python train.py --n_layer=12 --n_head=3 --init_std_up=0.0381 --optimizer="soap_variant" --beta1=0.95 --warmup_steps=200 --steps=3377
Each number is 500 + 50 x the weight over the matrix's rms, rounded and kept within 0 to 999. Layers, rows and columns count from 0. Numbers have three digits each.

# layer 9 MLP up, 896x224, rms 0.208, rows 194-399, columns 64-95
457486521533532413410553561521544468497468595565516505541463446488539465441450493497459541406531
542458578525527492523495549653477518572546535521466562457450480570497441475591562503457544527555
510435522550377524517481563478491582492427557489516520571613517460606541516417478521514404509483
461438504459473523489559473464548435457449468409451606421570450482535459570539518520486415476401
522566507483577521616491628543531515424492458416521507522450584514468449436496637541555531586530
442483554516492523529410563558590483418540454443514509496548477491528509522521560427563476611528
471475470564560530525525509505491503533503560488494451493477490495531506477479470529461562572444
442475508536466480493484502503454481508484562476472487541594524468450455417566402460571453539533
503533575531456525550465423523579484507529516485521470509429469529501398493504554462511524481450
440458387462407311536467550535397472397465501544461432508485486505510429626486497602475458529562
482487481556516463454441447562508511428503478484584460476523532522525500565531516504546537525409
516545451500479499495486577474532487524490507537506385456517464450480553399546533576508505472462
535568547487426576517512420548611566409557510454377506479481554516516563426392539588452539410495
485573522495444482551485495506555498523585499496644515570549518491432465570564466507502542539482
495467532550609578424515572354549431528447455497607494487498557493441507385589491445467406452535
540396492501503488498577526520523492459519571430462448514481494486544457554495375480450495508480
521444560437556415523500458445536528537398450507498521329482430493504482554522421475550535495480
577452462559456523568500531471473431585514438458478524538516528468481506462517539526554459449451
495515450523444430504563527473519502484435426537516459481532492459540547520478553544416466441525
459510478558550471481556492568492528554478472490577561502487558446504507575473553525550457517546
486500533468432463510511458452428455448556618567509532412542558424550560450592486474532518539483
569490474457508485565535472473478562524556448537587603513563520507466537457554463448546530456468
405497530485532468515377524498470535594555570485497521484393627476489462490571438517540479502552
473462492522600492478469446590490465464520578462493560515482541469431498481539499553512457414447
505462461472511469504590555498602458384431477514401603437440481399438452566535440476527556515600
439541495520511506560473483549428492454483537462538449437532473569503551513519449454510469473457
448489502448412503557563463459394605431518555387541458410491380489551466504516418479496401448468
431468531510445475443466513514588427548482467480447495482450519502501505467536581461483543577495
537490498491437466474500468485436495514475486526479493517438470499496445523520494507547468441517
491525387471530439516544491467512492483492475504447525549513548459431561631492542458539479505528
444450332456484441523517464494474522556488490466424460468490443498451505458465527578425544482419
586506469538486476428625449515521527424449465447577498519458535457454560419565481459435408549493
524427508393516424490496488507519434443500388620532502457434488477539504474560475432403502445463
522530448535473502500509492427531487460550446433452530453531466516491431488492528514527521459472
507568556386454522426495512427469541493437520513391593520521347471584465540499581529433382609468
486497496542513475460511496519428544440506484557392577573406529452592469453488566531398459477515
448486518479508489464528492496502489454542548507402580488534536500531557521569516452508506488567
437500600506473417470388511577554376474430501496475429424503553440496463554508515513498464484480
473521587587486476438574410464483561542492439472464465512465425490481479570572489456522519526513
569470467481447383417599446453486536564428538520494449465457479593495513455457434528475456554530
467483474485499447492522467529513555579419460507615410505475497486490520543561409489386546551477
513503562537503498310469539567370484546486513549484502489563601434533483549466505498533471517488
597514470572454597495568561521545528453522490527503405481438500409528519554505537498475431498364
478544504480517505526458457416520545517508493374484562514512456483562520494546530544478575506487
510574555479455438400452423529529484539512564448517638535487444601595489483398544504484448575630
530509520552537435466382629427496462569534470458532515457554531454513481521518447459496404421443
538541577546524453565450484470546524443472495509505413402477445470523455491466456392498450603516
371432450510417547496421447522465476525485526594495472468518475521449525442388575476517558503418
433472518441492404560506494486443490520479492490532524432464530513491525464459571559516422548475
515571476468529427511450573481476452422544477597518490489408527505466548535563395539547536495506
519522523522507551503555423519503561496583547540518506458352498511505414512465551529505546428452
517474560431579532491430500524538542472515554561458516419486518533492411491479501526459509451475
521487524488561580583447491449601491462468554527506549476473513479448473463487540574437456497488
545462477480603451520539526495525474477522449496545517441493571556499520445437508451472429526506
493477460552580578494455595395435553511502439491491497475479503470430515526489478545455503514440
500500511433527520507518485544482518465437516468400424478497547573445630489567446497471500439416
587458490483413369509499534468465563550562489491558474492533519464431474525460509488494566517514
586494505508447438522476457577498416425495503446519398425481480548577498518492618514577477484518
601466547506560450483486448496490395519483471539494535490497514537582514435462503551596460495513
515502523632434556496607506468496575467412479501514379468561632555383534457484490496445504506516
507481558480454513514467563537483545583463581436560530508515537518471445463514465505569544514466
567452573538356504475528554523561539533475526494500556501526441548507513516536618423541362542446
396519471486460501498517552459566554563439475517439438445531513555586504464463525540563410485549
422392500451438493515637475539524525507551397511609434516538593462542525489481467457533453473410
478523506432508524556498558454441483449505507541442582458566488531523554536543534490499535523457
545524461495532563500481447494544505458536472492537454529554488564508475562475532497507443479447
546406564469454462564518493492500522534503503560504427552411508476540526507514432515496559533504
509593543558514517468430497443472537508507483577551567476482408534517581484531514551440598490460
481432529560540333479477598459588455516616438582550438441473564496572523438497557571522468495448
526458519503519555451480472469486535502564553563525436461495477551526503490497420459484571539355
527456488566566478553520456494586549495427534511531440545528504525462462405539508530541512545368
566559558491476481543510481465458512526449519516483604546495476501684483482484556512440515460526
466507508491492546544551470507542451535529421453580434542476515504453540477455443416478514484482
547499540498452490579571565550489509598534483468451492442537556418431509526581500444572465426438
560482557469458552484459512474436507449552452464512478461458497413459644463482525565472508510544
470525576534429492566542439459455593495478491494590476459484521531511523457552570484468578421475
485447539506448489606539555457534485565377449480519448504483532542438431434520525503582497501503
460501494530551487454530477465489522417421471445576464381488536376511514481436550567454441485466
473488512464496502427420482565579512550391539490412479460582497473450421558476466508480563519553
613508557553577517531493494500503366471542552545504473462582461403479502476486494443541498461499
480484572389481454510431511545506465520518532462587433534489523549416521507486449445505526471491
519527522469531539480427523471543540533576506486482529453557486449483523506550426507471413448552
563528386435465533488458545494486470471511547541537552454519452452422484484518540497486464503568
481500483530460503524447589506490551428416434526498602528504590506408494460518398476532441448556
494519614585467480556441509550488478413530474549535562453519553447464582423542590505469435486525
497469548404407587468481522450460496465569502479496480426452534482486489562610463466406545473490
486460471387469478413508516419567372500480548410511571535558511527446630473520546422554438507573
549486444507490398458540589538457587516542513503511545489503511513492445355443499424561496573492
541501434538442568502489471533495590486406477508479514536452443505465533454480516479513417544604
511520519547393468438494541574453483487441562499507494501505454546498470507600510515502519560503
570497458508553545473545500482583532470556515472502420450440509520417450490561461516605493529524
604502512630473534542540558575526556494507405498494535440484559563500437477578535535478460507453
525447593500568563553536545612562536410508489433598509491501553516606458529551519503425458493456
489504518448468524400480556524506465511535551497520575460507521483538523425505436492538500437529
522454526531507551429496536515576523538485495559519497387542551437444467569505560559518483547470
441553522543405479494620362510529440502517496450402426470441549463481578485403543551543400638474
482450472501476557586511504541459538452441367530574489521543519528575527415408411523397461482476
508553579595432442450549473468461475437532535507478510560434427452546488468466485528537408577471
508515591560432560464538553415430521463530530474555460424544468617435482500577422552508484516398
449489536466419494503524442517545580500427592470491525594515537446446537420450420454436480503437
491387533471494476543546442602500450451410409427457533424506514423528529548498547485476514495546
548589511508409451487414497485500502511470503524458543427511496539502459417515567467365558469491
510424506458425456537487503532513492590471542525528496456500517473590494586558512532511478491472
557521507431501422511540472452510502499471496395449433528491501444446477478514461470482469424471
537512611503502465423453479565489549541425525512411564501497480483447524509468471604502420475557
540508491517452511503535560425466554518544466494462506545511500430495531485522531518470460407565
419518537429390406458425498420567428520457467535522435372588571438472580447582478558550451477537
503469501599538536500537528459513548525496512539526526488440469414469488609577550617481540463448
546458473525597412519509497507512464501493433580467592508478528465435527513475429541515450496551
427547564511501535528482535484487410581457505454515496440568476497492505530574451398549496526441
581484538498523434511458489474456528590518500479442411531517508534502564482533493498562440607462
445520474568524527498525554509494494567521517508552555514598489602492485459492489492498514517433
520413553460459535474513449563439507465433528437510528459521533538499505507549510375529465482587
496520394455510421613475466498544500572473581515528437445487502445586478610579547531469554482468
421511439588453454538400576533503529495481478551537474500522519579438454445427513465507516578505
532466394532508472568425538514493460493506507411500491510504529518538427489531564473456534442530
462576595491532494484504440510497533469507543398453594443494508453450508538473505518523530469434
551429533569528449395448589508596512539536538523505515491480549498472504526475500521557530532561
527490487546499500466516498494541519455575446550500407569481494553457540369498522612401553531516
478448483578473621455431501538627474451484556471477531544464534525467520481548513443564529521550
463531561534452478657548528544478457439585496509474486512446513527518546523532504529447345447493
433435476576528538484460512487446534544541499490515563413517615376478440424530571481468515494396
510442499534503516459450473464529503548413484500595537560489508453531486499528575503499394496450
513522495611508406526495481501510493491499417449467550469457568462406396545549456467479463512501
531520535516475447455528548494501506483481468459470491435503507504505649453566583486548397535459
580504486505408491487564458469508511547433497463450491486467515589495609491558512572445412507573
592495519487530379433476468474510554623499366425574569509569525532545503424466577472541464543424
495552489544583490521452463483481593433518549508536553440481480502470550520468459468476481564477
484571558565468520471576587507481474512510501527546438426536507550484517481423494485587507507450
534551492484485544477505582497449529601464534521499621392519553476522545559501412524516531469545
549483419431490556565504477456478571615572529480433485477451548544512457405516509470445497487462
448484481533582538519549478517378446497507419529552566492622469426506565494512581481494359474500
590457625514548457478501457454534485604467572486507525509562512534462481479507524476455553519555
480483497449470444481457408524371408476397436472571557458511506530508541497521503448447519520615
471421439528527453507486471602524440530497475538504584414485492504454546536522455632491484518626
485517523558454536557505576396554446515409453432590444452542461547440502538569504531551530490497
489458533503415431612426530447496446585425574477500484556445539484458505536517477471468504596456
512484540532547534497543513538408489574527475500455614542431533482454508484518403485526578491455
521427529519504476538589475438503563580601497496505501532489449549479427503467577449521561514478
431465549494482595570532534456495475383544458554548495511470445544393519487423457412440497464415
459491509445421354520507542520588548526473485499468560485485564423501572509491558482470561425535
502541412457496450564455527508463448507484552476443463546523532575487586454592456481442519552563
610519429601482505566533449584474552443529534521491474521590589503540524477451453499495380438454
616455460505484447485482444444489496503523524480571518409471606440503524471545521490429524646569
535362507484570470475509506569577613498485454499467436435468520477490472486528476488495516446546
455523468469537348569511496469505510383532443506412546493626498423627528407454632536511485510525
472439550451461481491529532506563470519525455534472387460478519451499539445410491547541515448536
515475500540481472392466542518518472447433558481484540539592524447496494388530515464554496535442
403465514597480516493525506569473439525520579425454463577438578536503490559492457530563584505502
458498506416518402464509548481572500563482444506531493483465536552481520422476436587436464506414
459475510546561464518529515511502625529530464531488476476543479497484536511426462484519485483564
460519458561578492402423512432506477487573450431462620497540378563398484523474506458581493441502
442444498505478599479429586477561459545435491426476506442555551521501603533499446456484440547499
523513506507479563532515483528483429510442472598520511514560522530502458510501628507388568438504
476460452494487449530482486524488473478506444484480515441575421494458667493470546522399448478523
401474511433568488435489518447464545552465399573423533518500490531506541455542529438463499544453
611457442486494539434497509525490454455549465443459484475421525506514538428479533559527472520472
455429533528412414553483442406483428490509496530556494482505483428509425465490488522541584583493
489561451454417552444396462515513614540569636508392520509448529485428474469515519355588512540498
515544485511564480639438486475467427514474575535445446473422517376592372567494601581531495474450
588440575581450458497551437531469525483491552528532629515495528481607587421604550654504491408569
469406570507510543568381527540539573572551585506488477519526594567480525545459489421583475516594
426548477405503476482477427496492471545585397468448458517512449488494507464541567581371500566546
541491522590434597496332585504607457635432468582597545495517519567579449465536549493562488551510
428539480612457448432489451496518495452476467624505530445407471556504518580527523540535530486486
497538466539429548535527440481520373487484516529427537397552453457447506405413559443428490507471
344525446517497586442450500500595443504501531536487514474588500488544349380473454502478449539499
500435568433417570560495489599493460494384609549448559485513539532524543402461512526549585466495
477452575516550414425493519459545448592446443523455522582521446474442457451516376540490436578381
545446522501424439534407486452483558519553611583499479434461477463571436535527468522409504476542
460532453556477555414453518469521563516368519476524523489539527536447498477435465527502549637469
563444487510513531566485506540518450549600516493574480583440493451459500548580549462500458459503
461482532406519495472517592495580479489427558510511556549549491496561508448424477548548544501461
495504502441386545533537514559460466534565367532436454473508523475460487437483474472465455543508
474529455440457502619439519494542510542415479402438538529494509518563454547498587546491501547489
544503575518580568415573510518481531525477406447592545454486551503462523526521526442460509523521
502458507463497513528485504496417567518415479454493564568473441474526483645438432452555488488574
523495524505415458583321477498508531627485469514542456496501517424485610476453554514362548489511
537498587550500415547584520559518417490521437523481551548440468499481508514502455566593493449585
529456517418452425489543549516509417477481451510479491373462556523503532484597463503535429527501
574440530505500458478503500480487519478624508543461521487551523509453475503488487504436577497534
545534522558414513511509525465505460522524480433545488533467483547537468428549465480554487517535
500543567479425464485578380424416491625443521514530606440502471626434609464503605595491376495598
469482461469427457575531555473567438516515471535502528496534520530524388421415509590560568456479
378506459514490531509539499505426514484413505452484555551487430412406526421519557534448520422437
469553530541430534539533530522490521370459483597572547433556416430468523492520516463491422529504
553437477461482489477430529462548506543589527518435572474464484532572510519470482463484501546570
550457510578439500433561507506514468487513503484500519505513438497482435479511523467473468482438
417519543481532427448511529418523578499499467630424546470381509413446416461515559487559448538580
447568549538505535543516558432460547574512527436524534494564478458547480530553418541443430490426
446519502457457475482511457566524449582541444508565518477438359453462535547456546520488477570480
571587543478468449509467394550431508520475508510515483485587493448521550447474502447496546560518
527531521584494555491477502472477518537472495517466516524508448533573512487578496476526419486513
474551492444523515501474414468502516440519527563411555431405469460464471527556524448578479483558
507411518444443514539480472490503434485508501503581488498499410435447462586464507505497459506489
546477536529521397526496538567611441508473486522497483472511531426530483435440630441475561482545
415467482575402498510530539567424441472424430445493569471544500507584595489622391482525558485425
482539512531559380516486458474455578546529459546466462462497484551427551405554453490495504516433
449491566552477499462627539547561448366421491456512469514518494469505534462476544542537514584456
368359553507488480470557465464580516493506516446498582371502468507455472453545474509559481454400
388575481491454468480556371442541515575486479537530562587523511470458501530597506467549458517427
417557516512461501526422506583439559430482519436491558426514544504504560474436600513535552506491
489485449449527579505510444492519485494533507467549545485545497509538607506530460400515572524526
497493495664470567524535516515538474430540467524551372492533493520462467495464578477471540489479
489477546511481457410442646539505519524426470543454504581530539592459442417591379511590433488495
393541540562422627590534468436496538476550489561581495543464475549438503431566401408532509471436
# layer 9 MLP down (transposed), 896x224, rms 0.219, rows 194-398, columns 64-95
559516452448515574529553510416529395488546494429505457558492528479479522541512537556522424478513
492577542480516580511366421511548462524490454496540535602430388451478476444496463531508499468498
555492548415519447440559497447485465607447541495537413478512541472484457453521433476478581547487
601536570535578518500441437552479505555547428496512559482546488464505425505510505483511433534448
476448431488543565571474583515454554477528470484451372506562409533504479525437444494453531529502
479464457538431538565437518490473580504587480399667467416505597512507526552461398546554543523471
527456572479489497475563417543501495526535582544501483554478471514439553559595471467456511511434
424544482508556505529454483476547555405552469510590497500479475519579558517530431538466449501411
456491502546545508517473501479431448480421477511500479492522461418575508597503480497526471493463
593442483402538485572486559519420539532504497559486487543444353550450535384447539476453463464523
448473510470606508583472559555477521572592473477538460530592464508460506544509429439527452545492
531466497502460458520564434475515523450514528333432475525479580459534481475521554545499490554521
482480463561504490471448562496456449549400521516546476530405567503479410473538516549484518513410
528512486561539454466516399490522448505535507497539527531574466535523522485514401554442396502503
568558532625445550398396484468617437476522602585478495488551519480464499594605458584485581568524
594552468519431470506501425496506476558471576497558476472430526524460486484434595550444500573481
594422536528559419448676413565646642447419490505495465495518460463425544504442516433575586371511
492519499475539425456495519592495513432483553558553482434477485586531491566500494501524416468468
468518496493511464512440540523579497458450540573507495488431488509453529546475418538513443551548
540491592567626415480431503484482534530457569538529401437492468530447453534454470528448558530518
420515440552532487542486563423539604579481373540497444525485492454485463432478530479399483543497
526504443504556518569540498464495504496487499495455462476518531489504567491601414468526544579471
562555475506461390508482541532529467496487508542433501493567484495509502406504511473453544613393
472521476506456542533460515472561559525450508514474454529462517438557495562527539457488550639520
443486575427401555493518476593480442418606515511473504472507516469483479466441521480596461390551
460462523528479519539514403479535473484500513497477578589546616478509536511446528478499455519478
551529441456498519409528387531451446457512472530475455516458501549445395433542476496499491402542
552546578569582522506532491494404484436529407599593408377470488525492508578488502525499458471573
484509550562468540475444569598495423559446501522538537488413422530535451452518518522535478480509
424480507487538490572484514502423472542466434585513491497439449498428502443494509554513539417439
491537553476543522526475573513477508431485480545537573514490435461465508490466504517538482463513
501559491494479529496409498576522475554503469542585475492469473470494484490476559565495597485451
433465616599500421537519432533519468435368465560497516534524503507533469410523438457529485557513
480523545589519414498534562566483444474515472528538423530475483482531429460478559440541421480394
549544529495519459525462419557559563429509507409460486459504415519408557534600410451571490543511
479480450472522472532509547542516527469545627521584482545539469558550519579470445504505500480577
595468423511504544502510473465503525558514566474609476401416528461405509518507502445506478536508
484460510440565511463550500428531504487487504533441471509388472502492470455505479562550511504538
544513552449427548563512526467445568431475521519525493493450471548515489404532465444521523488553
492512447516473493506535451428589526538504544503560461485486548459504452459569549504591472503538
464512472551343507609551533553547439403485359643553479525523444513484613493460497407498530463504
531441586480537496462537494370457511631469422484470465544526477554526490487536526455441505506583
435580528472523383467601469559525574505555482446520461575449487545461452490464482450447565481453
502448564543520520491614488498503412506569603541501503481497456549423476546362547541478428453476
498534477463553501482512490581517514460403396568429491505497579463508587553558529507510475470462
526534517497538558433530544530560491450527364458512421506540494538403560501517553532465542444502
493399468574558545694397459530514453500473436430544476568477580457479386468550454499470565562586
515565516491429504451521486497503532487462543535504531524504509521477592583536516536484464576535
474574557542473491534564526492514492340457557607445481493533484519467478587507477359505459439553
456439443522446537436408517476514463526460501508571571526452470526558438429545569492548459590505
508495554520447521456590473468523525434495490549412531498525567497507435544625404578488467451492
523492459429592532528542444529555482528492490456530562509457494579484526449505472544468534528443
555493438530525334351427519505437508548597478545486441468562579530583532592521447535506468529454
511555555433516513436470421434488495465537509489503493447502522442503465463473510511464481484408
496510475563445458532459437549525502486406571463533456596540552519540550505442524509528452529455
492570527543474554522538492534454449553592396517442503532474482480435422495466494439558470540514
492417476493483542525479495525543506461514469431530483492383466587640530488507521549532425489549
460533409524559538486457464430649428574547577570529490529529606492556423480460531419597479536495
587478551476436519531546477560496628510560503527483526555494436492454459495569515511439539481520
542436467566469476567444438445551549532374519459535391436389535496592574359605466394437572527610
446447496547534540544539524408541529576555484432532491534593514454480547473676537447457500515595
559442502499555535451527415570502418620492511440592516546486538571381490485469488537542480518530
533484498535418546490498483467520518527469598518596392510544478548526474532508454520522474510559
476425415494495571457547448487499485552521477497571451482475554545541505560453470503507478528495
575487402454416520464505517520509515594492457509450486528531530485385565474431511519527503533455
572494548499481547481493370491479531616435466477556420465450475448523464471464552511433456444469
518516472454463530582453541438554515541515429520481559520457471454572528487477515515557581504615
471494522514401477599558418471430559512464532556494466498450618539552569591520545454500497451489
444601488503389385427476507497541513580429375421530529487522538525525488567573438605485484466431
518478454559498486552554468489396437547515540498445547523559555534456532522416516452526371495502
541526481514542440500509515485485470520428436424455554504452464482585551463544412504539472468461
457511600453419409428451513494551529443476505507477532508551398579407544515521552476457525574391
476480489554554549485469491419546553408467515576340430501497605481490513497577442521444610496490
522449504529446486443501531465464513533556476454535528639436534448496430463563586480524519434538
594498439505444352496504437516478533458476508420580531492457566475515540422526502543500528479534
543438528542440603486618469579564542533423528531616549485473494562567405480530589540319489518588
540485455499617501531516512448505454507523413443536502605480608554448527563471520466486531508499
567362489438546527497491465431441504504505570527669556510462540502519486463489500429469462463475
497494576438446424425455447468561531499448492416522512579527543429545478452501519526507486536475
436429440462500540466457493414461675459572420576566473468518506479476486533522460492498598459521
520482451519586504552554481537491473540525497480503563470482488497520574503464537452458479581532
531482448479558505486577486516505578477585556510544440391434596436504415492415479413607499560473
457541517486559431460416422518480509483578386441577522476458537493549600394520546417653536483463
604437512530520586462642569456627575585474434476445445469485549480528543637415585451526510475510
472487523501530424506532469544495422407410561458536504566465451569516455524467423417435534529482
490489539498442500479395524484445578495476491506482534425493428394477431497500595507405484531520
534502552472471534510545442457450558532521535484524562380484492501499637520419540468581490521399
544385419466536574469479529587544489537492479514503517610587499493497534497606524457528529586531
443506532545593417518542524472501505493534502478466473430532422546574422477507503431498492507337
439431530443388559513629482476539574497547528440529497419597555439522542469594571493469529381516
503624511569479553475506487518434558422551553519510484523444582561559571483499586451433412511480
527464462528513504503454494602435572490517440536473501467586441545506475549509483524500523450493
458517555560526436445560463501397495461532579456492522470454437558434546490518566441507528506475
503452530542452457484492424457530473506536501588584508410500413452609452515560501459428490459561
480488518486433374571478470478456462490460587465503514524485522583517548412458509533541522406488
422517395456518440543594466543474466549480398452527455483489591407562620479556539533531495541510
490527543448474567478478447526522568547518398530538593480525516494407492443465573503686531483319
502483491561512644507534468591491466436459471430473483568515554445345574536594517569523379481493
511584594489469484481486536593465537583562567424516597530416611479470452480504574447622445588402
542505466552451494616480479593479396512516537452533431593590476542587562503449426488501532524496
426456514463522552505540363482567424420550487543447487521474466489461425527536551473474453538510
547518413504546469483429537576457445511459519519530517503527492466437583469545460459516457437572
462472462492505477531499507385482519469520504473531575459515609515539571459456491376415454453525
483473491525452496517538574504574441530537431494547459551540505517549488454491420587504439533464
528490452469574641545567491572506502495513476454509515407421515479513459620433520505534399400474
499470503572518494522435545559435519482453478474434487481607503560485579542495509564443483560518
464495458476512539544504511602503525446505485518392414524550517509475454450600454559513486451455
551517452470598393472630540519510514485442460517471475508417486494465590498479499510520543505510
478546570451470491569443536436385487631467478412544467487474464457576424500480530451506502520484
503499568549498424558416482474517546525471479504544538522519517439487464502576485387580567485409
455406473484431522453644575452406519437388527607483418490470466455532545563501509456619499455464
483520514473456439489545497487442525482497564417522474477500492483512501449484472526491568486509
426499505540439508436479498482503542344489449493511481562496469515505502501550545535446486524497
533464582589511514444512437471470480432443420517435508563460489542570495444465546411475529548511
519513439549489469548516489483562526385560557436506478504533536543471493508565499507530466524492
562520413411479456525538420472489572457526460388466508557632451531453580554476562567536535497439
481504517541430532425526526556406546517543526451520579481478480531461549446549539466444522477434
545612467559526502513526468480460457446554613506524454397580480606517538454602482444591539429493
570479491475507503518492511453520500434498448380509436502478523426532426612477580443602376471476
498605524553500467463499453506488502462511515527373464507549493479511409496474453522428560434481
407471499398498537457440499405598507524575482479507526522490494457518545468499469472467529440508
524467500563487573524499455526566514398450497521435472427473539443529515510398441506474480503570
535484535515476451377485534534504536448452448650495433517458519516538451605570463448516417512564
458501502485525447442521550568532501498557539565469491499492402501615538524489483504516501471459
503547587495547569575451424542536441470414466452512535484548496581461403518490486516499539382527
425438485504498442594519448512530492500540611482428551525508462434511536582404466476429534464553
556534500479562571489462515518530499538490460440513495534488469558513456457523565545466492645500
505487503508434612575462481536392470557545505427497374651533452588580517552507403484454542409456
509497450504605455487605496468502506385416471540495524491554518561530527498506505484447534492530
507535453477416449477540374556526531539509470528479479582495563466498517471630559461476515591486
451458519513506542454589515446505588478451484527388475483528468433538429467516561459517525529499
510523521505440477485454465538471497525563526535504534439448582528474453555418485483540471540446
453578414482516427531501494502487469499458470570440574454424476435492631426437443606531397566513
503463510455536431593451468479527483419566498488378435504522578442444506524535509401509487519585
548578520487581512542557505573484572568461451533513540425561612492571498502525515490502620514490
454533518467520588471437484514459559602533577493513412568452522394442551530525517522498515537472
461435471470511597456467424423478496498492544615387458522508471558613525516634499486448493497459
464509524509473460515501517485549451502516506451554547492499501542535483478474527545517574447532
475545502588443465523452544504557486520413578505482516503497510527423593454531544535432441496467
507329441550471477453488579543465507412540504596462475457514444524513499561406525492496486401505
439535495494551484599526396543512545500493580442521569555600411484514413527552550486558471559471
556485510594509514515576463484479558491543440567452529431458474480529425566471530503555577404562
480514453490422510459599445599564479482614573511521462462584460566483511538503502465475536544512
468521475501508449463523559496460476488446451515454426523570393517577502446565517505443470488525
557511526542428570416454487588512490458467494541450463494509494559515544491516462400552543508557
448484573432421444533598450410497516524555503450583577490567514475526463474374504582483444511469
432615472504416499501480433562402487504437510387422471478482419525439575475516527549514505542452
601492403537545478430612551507505443527527414555498486494449511535642475530494487600488470506475
555402551557468463487462577450557500474475547461500450522454497501513560484483533574472512449384
491568509464447499368421557516483444474479468521540475480501546460531520527481428537504583455522
532462542508480500488497516431547462474589493466598538533427479524519475476483597503499485416475
409533502519504390506439332512488452477502463375444539456442516419443434559502477561452556543522
544454503409422351394600507474470514424507560407542538477435418526462483534521567500536501493424
501447490461540508545529522501461506545459479446509464506492468527544455472510423620476528422535
518405434463489452406496423519481507504464507519513513476628503491450493517522573542480545453457
481569445485460570569467513540537467512536624416509512442508539494465476499487448460584537497498
561453460509520467493433542494506479568429499503563528484475545488571515503526551541491441485547
449506461483498459524510550532520538557454568477534439457508536487585535503476532574472510500477
490495532558441554562499513473493512542471550534495504486478588430454436530571580536493444526540
516472472584500528503457491481544501550428504456588501560445422421524519482521545485546494385497
504443384493449461497538620513483497561507409425571472478522483512460490534518496513516503488527
528438496486574499474470523536574574519468521508588482585532507478536525546505504484521580412546
453464366481510538413554527636460515531453553606514403578483491607566438523387482564497514426531
494435519396544491491497463509558506545599392567487454504483534489447513610636544565608490535480
539487533404487585507560435594509440501537599424475446499517554460407490395482424396468481556530
490454478465512491514439569591523488521558631535583445479523489564571453508537572466433515506405
471587565505404474449419520551569439552459455438512431466512552448480376574403532525477522478483
525528504477597483473412516510535433506540455563561491552519472466544512560487445453544482435377
489492468557461479503504558407515557492434476508486448531445597435583489495544487539446495511431
383494451456523569520489420468533528525474574477491435487532480540485612575608551526561562488480
477560440550542542497499582506476534425563390485475420460543528490562538461448476597467479446495
545504383564483454502470548492472449566394496535532507581469481515542587566547537523383417431547
553553470505522434453477475535461466556606533446471502542420526446499387501531503487436464468511
451488517597511436458514452498506462524575476546466539558542448561375490435532406465527535476599
449477510468541620624480426485618487527431509436569455518505456480505430513455616408572498538483
437479484477421500421551451429593471425415527570456393434578534507467494524413544461498456511390
471458436487544478493586545540518465534496513505463439612575438526586476463462572433469526511492
579466448527451578558603608496473481529503472493475420483512473503462464497518474565506516552406
537561535501480343530569391498457588588497477458494535484462564426426501442581581389539551457500
463480474437532530502463468534472422561543476575505442613437482550460422531573547368591597544503
559405470475468536427450495516623471445462446510448546504526506496517512502552610526556492477444
416424537487483624421527433593585459470440521582544558525593515577477608483649546572520459585531
514583480472466452530551489589488381611471422453459634576363500504571579564552476526457381416368
476509525505454534509537473500546539488464531551463462523477462558483501521536547515497507513544
553500461449534560583529408545446530504487475505443440465537564516463478486469581578540494487432
575482501508447509546439585555449517521544447451441421475496575583456485488549437522569565528565
510552469450500465469501473471464473526499563561513599459549435546506533465597477492555459487567
490591553439541507523498499546642501486543526442463532604404453538531472499567511536499512488525
525403432480531491528538528510439434509437523495544581531467539523492572449453570533549480492534
511484497457496510525448493501551536496458491501526520618510423548456538609526515575505495512490
531469473511489443440563561503440493526555457454571487581474460559529694494487477603607486528584
499448474545541559565515593491471562517491511487538526473495527540553473435493509495463485466553
497525586444467505480555466512527425505450522510459554514518466525530519451497471584484545518509
556503496539556481540374452457422538529504413504490508482509487491485442489402506449502569450650
475506468431499426465457517541541500563445501511444426505573555500566583504466482513562396447525
525508421409443430570457535511571535594472595515412451467556454481442532518526469490399601424523
472577521498425610543581530643458542517498450462542448504517535547545560543552484486570474443520
432463523465571554450385518415610484493491539502505513570553605449541481426502576519553456468452
421509552408549533433605551557421439491499531555462570537588575517505556515520499520539514462470
512469468504486572420547553615479493520531438504499540482528503450474533511541598525464522480430
424533424457490536507465479556438531495456530552575451505550508494617467484528524489541490462451
570532426432523491492471519450562502552553543473402487524499551467472455489590545418526561560587
477497506516502468439510568475413554484500427471528486421560459528564408531569534485594578551475
487454522533433489460536437452491523420490508446482565549504501582483517571535508474498589562498
561522564591504639520481466497558560545382520564543538497521551513471456572595376473507453445543